config = dict(
    n_layer=15,
    d_model=96,
    n_head=3,
    n_kv_head=3,
    head_dim=32,
    d_mlp=256,
    vocab_size=14608,
    activation='swiglu',
    norm='rmsnorm',
    norm_place='pre',
    norm_eps=1e-05,
    positions='rope',
    rope_base=10000.0,
    rope_fraction=0.75,
    qk_norm=False,
    attn_scale=0.177,
    bias='none',
    tie_embeddings=False,
    parallel_block=False,
    init='normal',
    init_std_qkv=0.0372,
    init_std_o=0.0,
    init_std_up=0.0372,
    init_std_down=0.0,
    optimizer='adam_variant',
    lr=0.00317,
    lr_mult_qkv=0.5,
    beta1=0.95,
    beta2=0.95,
    lr_head=0.00958,
    grad_clip=1.0,
    warmup_steps=237,
    schedule='wsd',
    decay_fraction=0.411,
    decay_shape='linear',
    final_lr_fraction=0.1,
    batch_tokens=16384,
    seq_len=1024,
    doc_mask=False,
    train_tokens=147200000,
    steps=8985,
    dataset='wikipedia_en',
)
Each number is 128 + 32 x the weight over its row's rms, rounded and kept within 0 to 255. Layers, rows and columns count from 0. Numbers have three digits each. The size before them is the row's rms in percent of the matrix's.

# up: layer 3 MLP up, 256x96, rms 0.124, rows 34-55, columns 0-95
# down: layer 3 MLP down (transposed), 256x96, rms 0.123, rows 34-54, columns 0-95
# gate: layer 3 MLP gate, 256x96, rms 0.146, rows 35-55, columns 0-95
up34 104:089201093064148179150095091049114163156191139110100154147151148120104147169153148137159080147149165167105103136147160126088108133178157149128153116148094152068141092148165127166134134110093149102167116126154135130055142126133097127094154076144141083059106083141113065098117151127130158087
down34 099:140072129119131101078119128090133169091129113108176131099089118144160109141099105117080170150098168150131151132109096186128170113144132137158069084135137134088151128179106167114055112097151185147167098154068150103093117184156196081154086122129104164083093125148106146120166101134184132199
gate35 092:134130155102119076100144170071141107124172161095124111180166122172133118164157100187140140154113146138087074106137142162141140123125142177194107122105079133231121088122060144127130122165123128119204084098064137177109147114047121140109169181169142109138160126135149140104152118134119135125
up35 088:197101135143158151110157127180158080159073111152101103096131138150114137081148156074095107072149143077173135139111125081148130132119171119086139178122136152092067121087136149127180116109157108179074142100196132128182153153119089134118125129145147185126116127100146179098080099090187065131
down35 093:136131109117126130102163113082151109100144121116103096159160117200198155123132161158147111181072094140074119138134174183157132098151134196153096139121119119195130090105139097142148113106127108170169088103109117137195167141080077104073137111180135145107177185101140085122120117134186110069
gate36 093:217119165125137157132107078089110172144140199178106115165168102107106102119151185118125110113112111094086145115116130131139143121107132060106096132110078111183126112138147176156133071044142156163141105102108169118093137136112131142147078157111186084123178149129163158048102113092103133116
up36 105:124143141146136137099113073140105147112134120141238130112149125109139145139195134132151168097116112158127083106075138137066115045136149120137191121087143150182114131091128126143144115123144154108144152000109114069073130106086144105151125140126151126155120163153143086158097171093124119121
down36 101:115145134164173146146130156090168138122196155091143151159171175101093113109141129094111141124153149131139146138122145105114093060171164091167121104118125080154178136187170115100095118118168172154075112176084162141134087181164164067143112184114078149170101135157100121154155053171118100111
gate37 106:137121105100136098155180104120201099149075156107078208127114199148159142109104111130086111125106107132137146149127124078130090135104146197129117117137160093175157102151067101128124100128033170096150125143112139142077168148105110163148150116166069119144128128152097106094120055165168106147
up37 100:148190164158179108115074131149138085127125105100152193131086122119074161145101120140158126114121068143161163127170122115153179135066146134182135103122101088070136142166141174132112179091148143075125120162115133129058133122174124132186112108120177136096100200158089147133101162146170078158
down37 106:138101147123128157090132111125127137051193089132144039126150063130139095106130180104128075112149151120130125148119102137155116140143000102113143142106133158099133157071143109181137154104161101156106130113147090071170132113132146105108122154089139103117123123117152118190105212106131151111
gate38 101:121107136104167182165075087174151145112103154142173134123148098177093155133108173168121133102083138066097124089154090105095125180115125161106174105149163093145159161094075076123136123102154075177182141150137166151154166103115126179125091163168184114191154159110156136103149106104089148176
up38 105:078161155120129146169083084143195123137120158198158137105124117143122147180087136173103175113101083072115170127096096115108151144179107147090172130171140084120177144112084068171170089111127127155074174177174151166136113128105126132139164152170108095080137123099189133134133101108089099149
down38 099:148108117128068161128137117135079141139137136063109134129120150095159098092121153134146150149078128139140072063144074128056194121139136135097116131197106118086137103102107149121117103149074215144133088174105140134096149098120116096127123103090133181157100155137116099128066106190167207138
gate39 093:107090173128147128142061129138173139161079117119079136100092069112104120136048184128206139170120133077168111068187133077128142132108131094171154125143103118064113109142097140147088151147145090172115068131171115153127109157084129138151119117075106159105130141089160114157188145131145144091
up39 106:143114150094151155129150084148185133135094071216128096152163083119184098137146164101107137160101078097163157127102120083106155120097147106082134169196101098098054134102104161163128133076155114174096150134176152106177115158125115090184120097128115156158142104127166149159113104154132066161
down39 106:144094106088080069104139177181121182162111146088148150113089131113078113110143204108103088094135147126110122124157127123164143153119169097135123191148133186139114116119156108092146153144167068137203123161130174177107083132153225159114086124142171132103128072154136132102154168144098135135
gate40 093:124151114149148086148151146069101132100160117126130119127143104184144171162128089099157122090098123136152106213144142127139111139167158158139125102119107183092193080062148137139157189203159162082165087123081124120131125135167176132094148132123207143122134125161106150176204112141145171106
up40 102:115124121120154125078178117094100206079169110122117164154131114169143113082141146178173125161135172198114173104173131168115151132124086162175134115116129173120200109152159082138104121179187202142100104162075113127121121122174134138107142097124182132144113169112102127141123062104158094101
down40 104:140082145072113072089119102156149119154115129113144147140102151113126070122145168119134168123114079133135160103088166102119189107077104047131157121151136161148095181134115105131063088172100079186084148103120106095039133160107153097124131114126088147107110096118157106133075170130067146170
gate41 078:150098079106075120134107155082113069126178132087132098124138092089151129110087097089144138108147223109128151152147129065145135064103105130114171153207091127049116120090095143118164209142116141120081145138090116174155152126189078133125122145144127111138132170123122079142157115119101133150
up41 085:203154118059151168148133168126117135130131147154103133130127174157169099143021151153087105099175091087114090097130137086155160170121064090129139160125095129170148165065209167113124072113168128130163129128121136094164128116138090115060127098124124087106158148163128131129137155133156107128
down41 081:066197152093191109142104124094124137137089114041151153122136157110142197130184104120127139153155106146163114160103108135132059130113095138176124193088175157118155123100109073170089114094174191169123120105147139131108141123104134114136131144084154099140045127138130171174126147115082111147
gate42 081:131125163163116081139114145092124102090172156154101110130120158080125165144188068133086135158114127190164103143110145153135159126101114142174147092063164119175003124086099157153123125153098125131077142117097124168123183158115144122098163111109082153130109167166075147145107087135162097100
up42 093:137168083103168134174160112126138174160112148109093156121182071151117117176043091159132128050197152109082128112088134093119183163153128151101093153177104137096116126102138135124147130100141069155138155179175115144165102087097124102124126141129110120176138123176073110104187152114114181108
down42 094:124130148109130115123063148098126085119141104127128130084159193173104207061157101082127167118190121135112144134148137106088118151148127165126128170107083079177127135103037093057093107078075118088158117135138120188166085126120140126148171140151086086108163132085141134140145107156156112138
gate43 086:144153143076143168109164187099147105130126115054104109174147141105190116115094117155097068181101186106119126119158126043221130143095127174191121113135098089109140103121146100162110130111119137146133121119156103161193094161159112118137127163092160123117154108147136127188124181187127136103
up43 093:132148074120172129142123134101143078123136110172107122132124148145073167116132147196207117132142173099127100124131138109080154192158117076124139099153109118104115200124120139114133131141109106133133128153150135065137065107154150119217173098185139161148099147164087117137177081141204115186
down43 092:144100155172092120132152113110085201159140146104157118156146124131151155119113187138111091082164139164110116083059162183106169134155098110118113173155135144137053119135151108143066095186125082149144119149072114104165176147148212071130071122146163146115115142138114148169146092078138119103
gate44 082:173155164172142130181140098127134152148175165114129154126102153119186154123155061131084142138246169138159195074120099154124161121124121144101086101130180165183160186161112157113168112134125113116091132143114129102087171071141137173081105143108126114109132139160121146158071152112103153143
up44 076:118111147059127130147136147127092121107080129174155159117100144126158129118153178147065079126119092119153135141144119112124189148085103094106131055110160065106186110089136130137155103063128117175113099096120175086155173134170077121134117121098203157186103085122151100139131069100151164176
down44 081:110121100200148146161122090119147140129124150084131138115122071075110129150134102095154105127109110138118072141123066120082085116131111140130088108154089138192135154221123153139073117145159215180110124178144094050123101086154171170123152125111084092145157190131115156105140100118140100134
gate45 092:146142088206124127153169184147161107092139172107075117095118128157064129073085159147171170126095176121170149021119130134099079098089125093193111146063159114155119159131112100144192155116173180106159155140136135135089108137122128115115144162161102109136161120145105113090125111144141134130
up45 099:084184118162099151095143120138101116156144091092114200157165090157138119154084116194162088108105167110158099143129177101103147112133105123119070205147159138113164102137126130134114202123164057149113124154122139125167078121111150132138079170171121113161197184154107064119136139118137151087
down45 098:109097169135102084189132076127121134098115102170175118132076128142074106073108126134150187107159143092128103075101087064126133182180110114095140089137048128164112138108142130129104089103105087052165128131088138114125110159174152096116174129103148148109170164098135166116171170084123091106
gate46 112:159163076120182118160146168150144118082173199126109169099073089106110222145155164134132089138164141100148131114118099140142153113124101130153091083124113138138182176135131160122113079146110113143128126139119158085106126174150108164171128060088178074091099178134155136133186087153168173130
up46 100:128164133139110131078071146115147124093153194070160118134113098130172193091167175090126124145090157189116096135159085177066080116178124164201182122093105139129119094108138129125176147119112181093164117117099090141072146115122152119156173101111170120127124157156147050147123127133146146123
down46 102:112133136136087100121080102122152142178148088147072140140074151152124120123093139124086180085119094142123079115104173104149112144092181113169126139086152114137146073117133139111124132121077153134134112060055117163139077063109106114059119130095068135066086075135100076138112139119071170149
gate47 102:133143084158175111120138110132123120169174135127040190149176167154098122116145130129166141103140153095147119138164123167134156212141182119134140105167109152082122091113096084093111081095139155158136102169124134147191149127144089185143085142139165167135122138143091138064092053123148162068
up47 093:177099203056117074110129056105109117159107077090146184083144140104085091153105147169136137074119117119122120138098143113117155177160081107083113069152145138132121111117183175113102132110127174166118181105165195172155148087100128146136140137154082164121152099121167113096129129142072138139
down47 093:088154050151110142099109129135152099089183149155054105128168113116164159136190142102117135151072141108127112108169118100075120105147167108124170118107149122135078081131067103166210127100113148097135117159097100118081161101080055126125107142148114148123127116088118116156085179134197165139
gate48 087:119082156135170111107142156123129172111185094123127138144111142164122088141169083125145143112179098160156123126177105138174105138127061089074125132099150169178136055086095149153129170085182149133167112109091114146168112088157097157073147174105123144147155081149128151129085166039107173144
up48 099:091089182142194109144146120123099086063174139125154142100078171068154119142135081140123129112168126203113112158150114147139115115122070145077122089095139101182164101123089180168123153157156121131134129130133116158166121161146089176116105140105079189089156123136153114195139192112105172170
down48 090:052067164128107083099137144110127132142125214125137091100132145115176130089172106128120124121125123133121075147101128137092131182131085114112138077127119097092099081124118147153060170156123087061083141108098113105078158143108097158112119073163156174109101146142150105200122182130082178152
gate49 086:168108114102134107161121167113194153121117135082094122193139117198143160097151149134124030130091117130156125044216128113155124160125105099143157181114075142100151107140163131123098153141129148141137110137139193156170069127106112150187103131181123113163067108151108132151153099128127115105
up49 098:141155132185172123101146161172130208134112121126115162095174118070157120079098168148118148072121121195094121139074123142064102173102120137147153127102203147092143120164118104089119102114112131131191142123116107155104143155143169103086109093145184099102126113190083116143109124149098163204
down49 099:118102161048182140189127143138134130142109078147151110209096121144153143185091151071105108129138129064146138126158157127167152146179148103118077105170101142181124123131151138116097139156145048112103124134119140071162129128135163121128148109109127108114092070120172198139135122175147075062
gate50 111:116191124169167128144118202113120107121144150125126134078160193143144181084124000092082078123164168122172103152146133103145086136129123157103153113117128136144169091088107110139150170100108127113171210147141160105101130115174104163115163130117132170124126147121098099104141139113110141148
up50 113:108139122100138182129085132103142078107114118150152150116175145168127168092139173139150102132109087158116080191113081103091109109154145149161191107160087102157121072072106147127121155024126092099158135109109131139126108165107089161164064111160121140093116129158162149150182127161095150206
down50 092:117139142136088171160096155121109170098142135162133093124110135133092141174106117195102115126114130145121085124106148125152036190105146162145074131140149081173150113083145140161169137080139115015192088156177137142119127141088095160117096151156164106136144102123142080135132119144105208139
gate51 090:102173164182110157155133184125146147121162151065120140050125066174105157163076093190137099132167139123139165162095129119156123115180119102191129145134097076091120103072105130090150195133148173127115141155155167137158133110139124112124125135179131101164167150126095151171211122137161111109
up51 084:121150154066169102158170137105155072131107150104152128116133032103120105073092090162140128122155146099147119127167134135184131119157057128169119180168097164086098125154080140111090114200143128120116083165157160128132135044119143111118158115102102155124127137123118148183159166144160113056
down51 084:113097080118153133116129112079129131122143181093157094144148160137125058120165130066091147143111167127121179095120162196101169137082168137062119149189132122093106162209078088123152111058177123089071106105106131119112151162108124132134132132162117106208100108119154109108089134100135154129
gate52 092:148165126130167127139182143123139186105112119156130105164112156058107116124127051151128147130130197084158153153093105136112122134172158102090116190154186144101107133118147116167139073154154171122121115111126187169058104103109100134093086164089119110081121105096164165098139159074063177133
up52 089:109092161118125152169129108162104140096151169109111147111144159111106159088137100090103120109116151118131146176029078178161159123159100155158170122147162095180076103150098109083072085164179141121095141113168198139081151126142167158101122131110137132139146098063114178145215118148137132142
down52 097:138125103122087172107103129096083103153147131107101105090075123132136136136146096153140194097145092165138100119144190114124189134126113180116170069167144138118059147092158120150140163143163136135136139196052110096110164148100167120183144154152142180204159130159104064142131142135191119148
gate53 098:098097122078113139135068123097114156178105091135094133159122101168150073135109189159110162126050110121110095129140100099121102107105167096133141072125155103165116064103120178139141131073113153165137105133117127170156120138043139192088140123128084118109111103137137167102085137169035109160
up53 106:123143132124167152107103158060178118114133122065194152121142098213099114143194161110126149120056159146127112113083146108119118098150124143208159091083161114165165117085144140143152170117142108133130049113096117135104135079089203129092149165114130092101108155145107110099122136140099083149
down53 092:140184174109096098110149165060148156166099102123124088045148095096121130122124141091137099121149160088149135170083109112110147095145081106145129064136099159159170088131136117128134097164190140089071101161142111177160140183148187118141116161064116066122125110105113170099126149165125085172
gate54 093:122147163116101112154191126095145145142145178091143125170126130171111105085112119138098099132093106083123144151191117086141144090108129163109147159069147101163080131158166117108162152141102161115218090089118140054126091093082118155128104201137203090122167108117165141112108140141121080068
up54 115:182092116100102098167093119185159144092085154135123198138184183105111117147191157095121100168173174075116176112094086147129157133133117164087148120180096132109125108162142107155068113150154095086085180172194170118129165113115123128129129157117085142144119112153168151115188106147132141170
down54 112:152083106110118128097099119140105147151126078130149144128144099095181144144130119150170177085133140206127122111071137194150092154149100141171128113159130133097119148104119155147072121148143093158022184097120116211115159151158126071146139068108119160130062169128081110142135132115143158173
gate55 076:187170157098109109116153113152132110118094113138070096136150166129173167082143149123150134156130102163102118139142150093115159091125126114122146106041102105161084125110185198085089097066108103182135155107123131162164132219156151135148148137185102105080111144166144111172102181156141172156
up55 090:068142096070132205141106146183119093163136124143141161121114156117091097169141121120142118115172190121172121194072060071150140152095172129127116159136135147086097137160051112090125166108126126173091128177126201162115144079173116096116179106111092147125120138167123132123104134112096148114